Weights of a small GPT-style language model, trained from scratch on English Wikipedia: width 160, normalized queries and keys.
Each number is 500 + 50 x the weight over its row's rms, rounded and kept within 0 to 999. Layers, rows and columns count from 0. Numbers have three digits each. The size before them is the row's rms in percent of the matrix's.

# layer 7 attention output (transposed), 160x160, rms 0.0891, rows 85-95, columns 80-159
095:444534478469525510498523503458567547479533475618443535538485553468474642519507438430504592484577464496440541526503549501490509519446447651507512532521472474396509479484543543511469569539508564596509401484495526526397533488458501512423557468
088:565612498469552509503500492434427557518465526488462441414447494576538489609439462454502533370483382558592500545456517579463492545400523545508560460500485336518441497459512601538501443517458532452491501472490463511482501531535436516511433488
082:435617450582496492601419583445572503559462594499458478531495509451514561546477473497416542490411416452553489598488578437460512536505452560593575468516399478508466490524490596474463470498457492578575560514442491469498594476526476569469539450
084:485499497555600531530434536534568529473457512562536428500472495549472542462570464451580484371506445445507610575508472440529541582508567383495544486533575453531480507421522515537535435495583517499430484537432522498408493512546480464514517572
085:509513407519421529490519485382494452474487438594398550544543529532528506516442478492511558446480369522522472492461555472430461501487432537603513447588449446448518535497444606495432467492451524475454473519476402497486532568477557459462509559
075:581577437525448520494536475447516435606454551409574560502443537473532416546441520481450467563496494519493485475501520507493547582561514545477566438441540543533574522488435534391512490520450505558471458423554451466554490424498530523417481491
090:568483423512444485512494572439497428500509568479493545568497588502448435520471494489462437528455493494477363559485508547552565503555488514580569478467569536502577435468509440511396505570560465457575532463493488523501458582470475448473571475
081:539509495435511513504519420515502589474484500608492462521478507476470549542529421461505535451400437438503556554540547479454468462453461649420490533576493383486420456526478478548443505425368597539529478411521542549452544542597511588482431510
077:448459517495510549458533460486495467544554496469487511523595531511521514490519575492495501476522516571501489495470505502539388450524349499532447388502461626544537544479558517574492492597501446435482518608486455493577587500443456487471482418
086:512504502575483586511487493509479441487537379494565439476499551549532465515637541547536525460481536488415492543491485539458507416466506579501481453498440483554471529546430470543533434553555477542461553470577573541534421369609500521419526518
097:521503516499455496447448466541485545448495495697455468600559563456404519492507463508531528497466515469494559477510486443411491390479446426549526506541430506528460559544429561537545525480493638548475524510489517490435469490535479430511521556
# layer 7 attention value, 160x160, rms 0.0612, rows 86-95, columns 80-159
097:368481480539502484453466513553554476443469496530514433513519631491506513508506526531462454523468563528427462388468607383497523487533494513494500464470467511491489497511484499526472583379491351536482479539470524474562516548529547486525540515
088:526503464499474536421473426557353451469472492472537573443511519597510460479420544514525504581545539551467515533436497548444481569543440484396478510503506456448550500443503517400507509582487560550474411523541473477498524468432550534507361535
090:480418507449486551526508435511510528516547476519442533455562552456512517536429505533577466482493512455525478509554591570442562458505453486503522565437470500454507555598503428554475564473513459536513473508490466461568467420458531548432472464
093:506552521541495537549423492642552511492476593428506477417489420525482423576543509498445551593582485550499484538538483474522562465562529552378547467432530518457427509477515463493555447505579474549487511514545549444515452490454442520487457524
085:492502532488542443470370544414438450538530448425457532458466488524481553534481507500515481510454551497606465517511464565493479425481526543471504453588553499420493534466567455518414536539570495487531493538529529545458562477539443445575514527
091:515561475460521539525512526602489468443457495556496536445447534451414559497429468532496459518530510496585472381509546518521485538484483443536439541498470466569465517498509485549570535589511580422456509518510437447506574454451484513506381498
086:488468476468543451522456656505481526494471545488519517425551513537561490469507531411539512570538501499533530471467465518427528504488530532587567376500496540581579533476510502480488501488445416487540523496504541563546491411458477567445697526
083:535518533537466570474476434469571402387504538483411460585514443496496458509546525547460527391546613428550488438493499545536471625533632506561472587422450463466432387576523493597506498485440506531467460537481539461490462549518520530452481498
093:425547554448503462469548451417537556498469578499406493581511442572498513414475477455477479545521579537634496513518466524434381493542549503452523537444484388540522480454545443480517513424469555428448540473476530522557519478454500490510497489
094:486448460557482520517466506517538496494470499447447565391539478482517429473590509431473576503506428426463469463527488559545531539549536470436444522469454499480539436522478454441443486475490427453483512531505448525462591513511371518499513481
# layer 7 attention query, 160x160, rms 0.0721, rows 96-125, columns 80-159
159:497554500525541513442587480602536555465554475533518519484494551469533574567545513447519506434385436462555517452561567509571457398510483429499480397452446475552584576549509461482527496481491545435507558460421537584476445446581377489497542478
163:578525499407483461556396515468480419523453473497496523479525456591393452515522504540503466528473586575499549461458447487482528555540448536456575576388526458469414512505509550539483449533519500535479442549604524445455554517416549561454433518
094:539517492474483502443441534482474515503484470554512465506520571550505484564547424515499499610537477509518603481566471510496475478484469492508485482374469523627545475506446539431497528486546516621429519477554522488595440472461477504503527443
107:499473494514474391546454469410527524526436456490523607519441476571508456411554468529508501463510578524532514562461409424452562564563409538582504497419492516432414452497462544462542551563514531549518452600452547453506440543472528569499497456
087:500484524509476411457486525396485507516470502527498513528479462565357442498518437514515523426507551533489519524470473515461486436510416452628517516482519563511493454526469618500441511541544540571527416553433449469602524526429520479528576498
086:458446539466500436584419358465460506500458441435470570487485438576599475444521479516539467433470547487398472622454439453436524547551417496529529482501536463378543499511483538531543549555493514538545435569418455505446456557512537552528468421
110:504447522515505594521520472579539526465581512546513439557377508475585507547460491549528561539444486419548481444474610490530451513456610509454534558588509505612539536482562405431527533444486475462457508534553451609541469470531501540499468504
086:529447529415471460467499469503549433537349564415514523554456441511509439492501507461539501451563605554449563493541431533503543570458436484539480626515511448469529466470512586472479469508542475578502601535541502508546482502380522502551517507
084:479479501474616451559418402494550541439458458520501492500502502607466471465471520531516457541512543588519594556391561482531519533575485537410511522469535401386448554436512493454538559485547505423510536575471530517469460558529532552478442504
100:440478452427508381574478484516593486495498506464566509494536410474509494445496396543396458566560522506453510535533506512546482567504470564455544564507513528431424436500442483563549513545431353478485467507555494472479573542465570534504535479
089:400512570468460459560562450524482444555486603529560530485488516490536481477530574464554480463405457590482506639504430486529355450489537526537488547600490482532483571527518489520555470477520534468496579486472472504434487476523492481483485446
089:528514523478506484523518478496518578505447500522460432542562516465439586482530432479441473513468554599432463448560437495585556524508503486427436537399542548490517559629529545565518506498454415426543471410582485542460532500426515468519527458
089:476565541510432570415540526484446499501498515462508514524536537431527511500479419444469550531422450512512553499490519518483472438494536433467594444410489563567467536441499505511463504423530519440492528460529535506479500531451474456526547628
076:523431403553544461538573526504525461504491489525543533522575497558542469563526429601487542601587430544456457437461536504486551456484512580432527476493523469505482539461522455425512511532508393590487470492310584477496494512464468561510460519
081:583582497528531558521532497494491518487531480517525413497477404498517518531514552519533490517555498473459524516481487489438503322511460436479436370467529418626547449527599434497508542492556509474532523588437566480460476500541437454479439565
095:404501645515426631456604565507490461506568533497470439526510536424497546484497558441508482421469437423493564512499507514517477522506513442490538461531484507507597574471482538536427549446530495505579513418475400575385483555505460483561568522
077:499469447480534509527522524517460558474488558581546535396453499569513543489541460576478561626538530531495503475510523523486545469498482404506429510572529419478495473550532508569527439582492484500515519486503497581442527419506429507505487416
089:520544455488528489497525577528604453431545496528499470464501459430568398516552541470496521367515571523494458422477456497506548491487569459470442481492480483559469405520511443398358482519421451513489545465494529495419547483501493421453461489
085:517473526474525463508483567463526471507495442518368512566569569492545367563443442477485425486440530484438511491493564510504486576511526565514556511449561575476456556428459479522566421354438507433520426545526512480491580419462579507516494545
097:499518461493481494577436550401447480565468494494486549443508553526479544456458477627532499544467485474475526393570465482535412619534562545463590638504458472504426495548519480589539468487497534553385488488495457488531500519446504528462534503
090:506434457498488555547617445526482452432605511456641430459525460469513504481460596472646580477518482468515519538461522477475515491518496460556466436508474480504545493496469500453477515464620561547486549487447513520460479492532412438498520428
087:540481591554398594458429534505339477544465530550490438540500593495415524502558554482514558432467463519516494484491456502455573510529520458524478523462428540515536497525421463554458449450502549391516517583518490555495457479493548487538506608
094:609488528463458505513484498559515499550562494489466526510430522533556477579508506518518555464487450494470524430478511425482509466449476450491513504543591505471574489444514460527533451657436487542475536571415583487446464457509537543506452421
084:582498524453447528537521568496471494469482525471501514535467474549414587561555460490538446469528562528502550472492503412533441559523507469493543543504493512472479391454446606465523440543513618466573558503495562585451603455471516507483464531
080:494522554584462510596519513443545435547514498531438481487502530569525482494482537579471477490463493518433448440523538435424539573429582493508635506578455565507441557521471441394591468467456513502512414487542472498591497498473409546530465496
085:483546436514543548521531461606485524353531557565453476423436522444513637427496439488577518486476508588566501545474442426518512434452492462461448409535475520509403477529513391465531540482493483469499551476488417515432435509602462529501507489
086:541592542556524467506435488474494512388462536486420505466524479531450479464477467387461494554471523461548455411397522514508467520514624507460512532426677462542542558548517525459483495476493508531583460611506548529500463492480421525477545589
090:551529494444451490568474530526540473547553453534495497483510462520474502534468528393529456403501463455514534426467527427504442625434534490485530507487604510548474584506449445517438434413521551399497482590476452523511502562479505491476467560
086:508446525516515448460548537423543540524424495496540435494532440444453545493482431519480517470526548492442491369555479577533495516511488503555343597507502502462491486442628553537500529495513332478453505455575414511469565450452469500500528537
107:537505529583542542567547532527464489512439565522510513453364503539500508452483488548586531552472549510454468560509508469537527599423513545507544518499515493484421608603572510513526480543558582549436496452543448468572559490531530582442451472
# layer 7 attention key, 160x160, rms 0.0645, rows 96-125, columns 80-159
093:448498580444519575533538538509478524486560532509467560467501526454439511444464590479465490540567576414474541422489460494509424557551493527539526546468382483489462525497508497493566492417558559524410532491412511493487478555466526565406470430
097:520591478483472513525516518502521454496467519506538539500468445527496482569441475462572522452487602473579585418516532504439548420413519459491537539470537476469459491432535501482478542502527514415427551520395479557513529592461522460485530558
102:380490459543521485444519549503543557498486484517506535625450444509509498458377485537473565408581520542543486507429464528460465419502482466470613436444480495503497465515464545518477505515489452477491524490503461519413544616522553522492450540
094:519518475435473424532478472395404466508510472496412505472491434486478453548603503542474477505469524539445528494562461502496402577407569510495432532502483443463509511524558545530423517555454564541597498559509479452471546450502551452501554483
093:520553514520557499541497524406433486549473498453446528496539417448534513552504605540517448482487390610477601430482471581512472570419526483509469526534538524461487382558555584502473525558449482580568484553485510452544536397440609487461533463
081:516481414490511479364521489578514581519511498442550459504549519557581512541466558438489597502471547568497445509446558543521521411573538540482518481550550549564431507515444501546433458539481495454544447479496549496470517404467423505482448579
087:518525504501477520467477462513418497533526436535500497480516500538548410473442466517475448495466467487542551402559558439479491403455500447574574568477379597541484459545469507551508433492516563501489540535411520478587482445580552418523489492
121:595544553495566439564447501437491502590418483419450595564459477498439521551539557526467405527522416486467545458540442524523474531447471450520472551502566467422526421556549583467486488601451514527640492468480550521562544453453612441480547496
097:444436599518536541580466495530460544475474490494533433482522488402467528496546523474539449489525544409520566504439562546384528424589471499414547455463511466440499500550486419500582560429579499447459486450502476434491432616518528500500514536
105:517487393485387388493527511566422592524516570475585571472569455542561438585541421458498533473543584504538509494572550541515562456471487495444556500483576475519556563489438514431460497442534549475625522574485460517482521472491561523462531485
103:374486416466528512517548528546419593559460556392547436543437466482585616469501542521515611497560412551496552551432524489467457531520513539533530416458518396468563532532503560391532542459453494560512509527472505503474512556580572488552559506
089:491400495487472526594495432440554567518525499547572458400522512475496499551564458525528501446450562565441512552450447499565501554460470504565445479539576516468487550546451501601528537551540472440520564487477477419462566481549460609484514393
091:470558551585460640466494575460461539471515428519459500495445617493522599473427578514480498527484350445424509520530493478568501406520491558496398495505492531522510475446479480481445482499430447487531463410473543482546501495441556482466479522
092:432420467459446429478494449575509481522523532467592496495520383509512471485505420567448426519507554499541440518555467625470562495484459549506504484561457414536439511435578403573480470480440498478487527451463564459430475451509444517502480390
086:490556526505439412548518517466557521467422489477488573524495473391415544563421462464459479480559395486425623496481494425508477500419504536403426511462578521562479493394586497491454438516552487510606483519547662563452548472502539575461565516
096:543591556485534478492522521407466478464520583495412454529449632582471561421480546533504450545471378526440532485548485406542504428555470498611550506481414573504524446553480536440545568565464493584515516462493587469500526514548495512472488503
094:519510453424545433478593479531538557547533537448458529404569419489532580508540452465428520494469475527459438498525481587507492499458565546430482471519645498532466540419560527446492588546429443489579456478607549508540532450484470525518565492
102:528472390498556435434475496510468449497472484451532494486547430483492592505459472476526535541592524504426520504577612549559592404536448507456462473473470511559489566492395537546472476497446490585546458497581480451480415468506481496463495494
105:467485532541513531357505520507418413397549472434467513536614436543524464488513469553538518462468542604553535497473418520427481478502567505511535526521423422528522532421428457512442444411506480496551510604481409471483597509521504383481457457
089:533549464452389567521538509439478470494506529548481446419454508497443479478506494469586534508554530531467511442501536428447516502443478439540532469537483536579491421524484456483425536587458530504490598579440598470485528575508568473416458450
100:474411446429491536561474508407496492426540509503444500527489527527453563536514577440454445462521466425381509496532564508455445548500476545487565527495555436488566504483599545500504485372462515398527431449550567553523499473536442484438500490
102:490505602517563569538493483460470542522473460478538403463563601473440518524479540584480429541508409556584378405555531399507500516557489483535495517549456554507479534507446517470535520525539490598497521537510514470486493492474518534398490583
096:511449624470464561543437551494534510533600524486490572497559527508479475489496506553434527429568608540563486561463489522410526571480516514468463548481433440514484537435487475470531460542558574414438425533473533526424515522457444618441505553
105:574482584568527603584481510457442477515497502570406600455493539476483477522526578501443470550518365466460505466498456514531455617559545546503431526501498463470530568544616550582607585465482459519405500507453564487560566540440419512487511561
101:486455482467490476467464405566488385456512462509495516511477539541506495375513477445476422572525552534579431496496445444462526476551555448552504444526453502559467538573465439488554431465468527560412552526465449424510516601515430480515438578
092:439531466537482508461478527542506556481507495555517465482515467475577533480486494428487539474553510456526620587574581552419533372410478470449466459440559496492486499498408436568515564492443452581525521522451444505462480567620519423470577518
100:525429639540498436556481421473473566504418503586551416392504544400496476405563532496459523541454446404500486483523478484476517537501467498461450515509482459504445543525508429536526517524534434488497465562499563601517456498461458475543399562
105:553475572468511479536408453405431418480506466458443454502460493482472426407617553525479328595479513468518466367490508553545513551531465520523523509499486441519419577516501459505516485474539505542395494567525570443530548613440434517473458518
099:495547433347496443573476553380442486483486558543467451480490467496507484558559490537566495390430533538448505516574489504568511549447495559508389491516546513489474491475568526563497588556552463530521533524585473420554464483523512523591570359
103:585499501522455354494476488495524511455498487514601510501494498495491542434536451523502563528509480513503464555481461375524489464479545443558504489467567502498509543534492506422455509476501590515578456484431519523471492484564509470526566479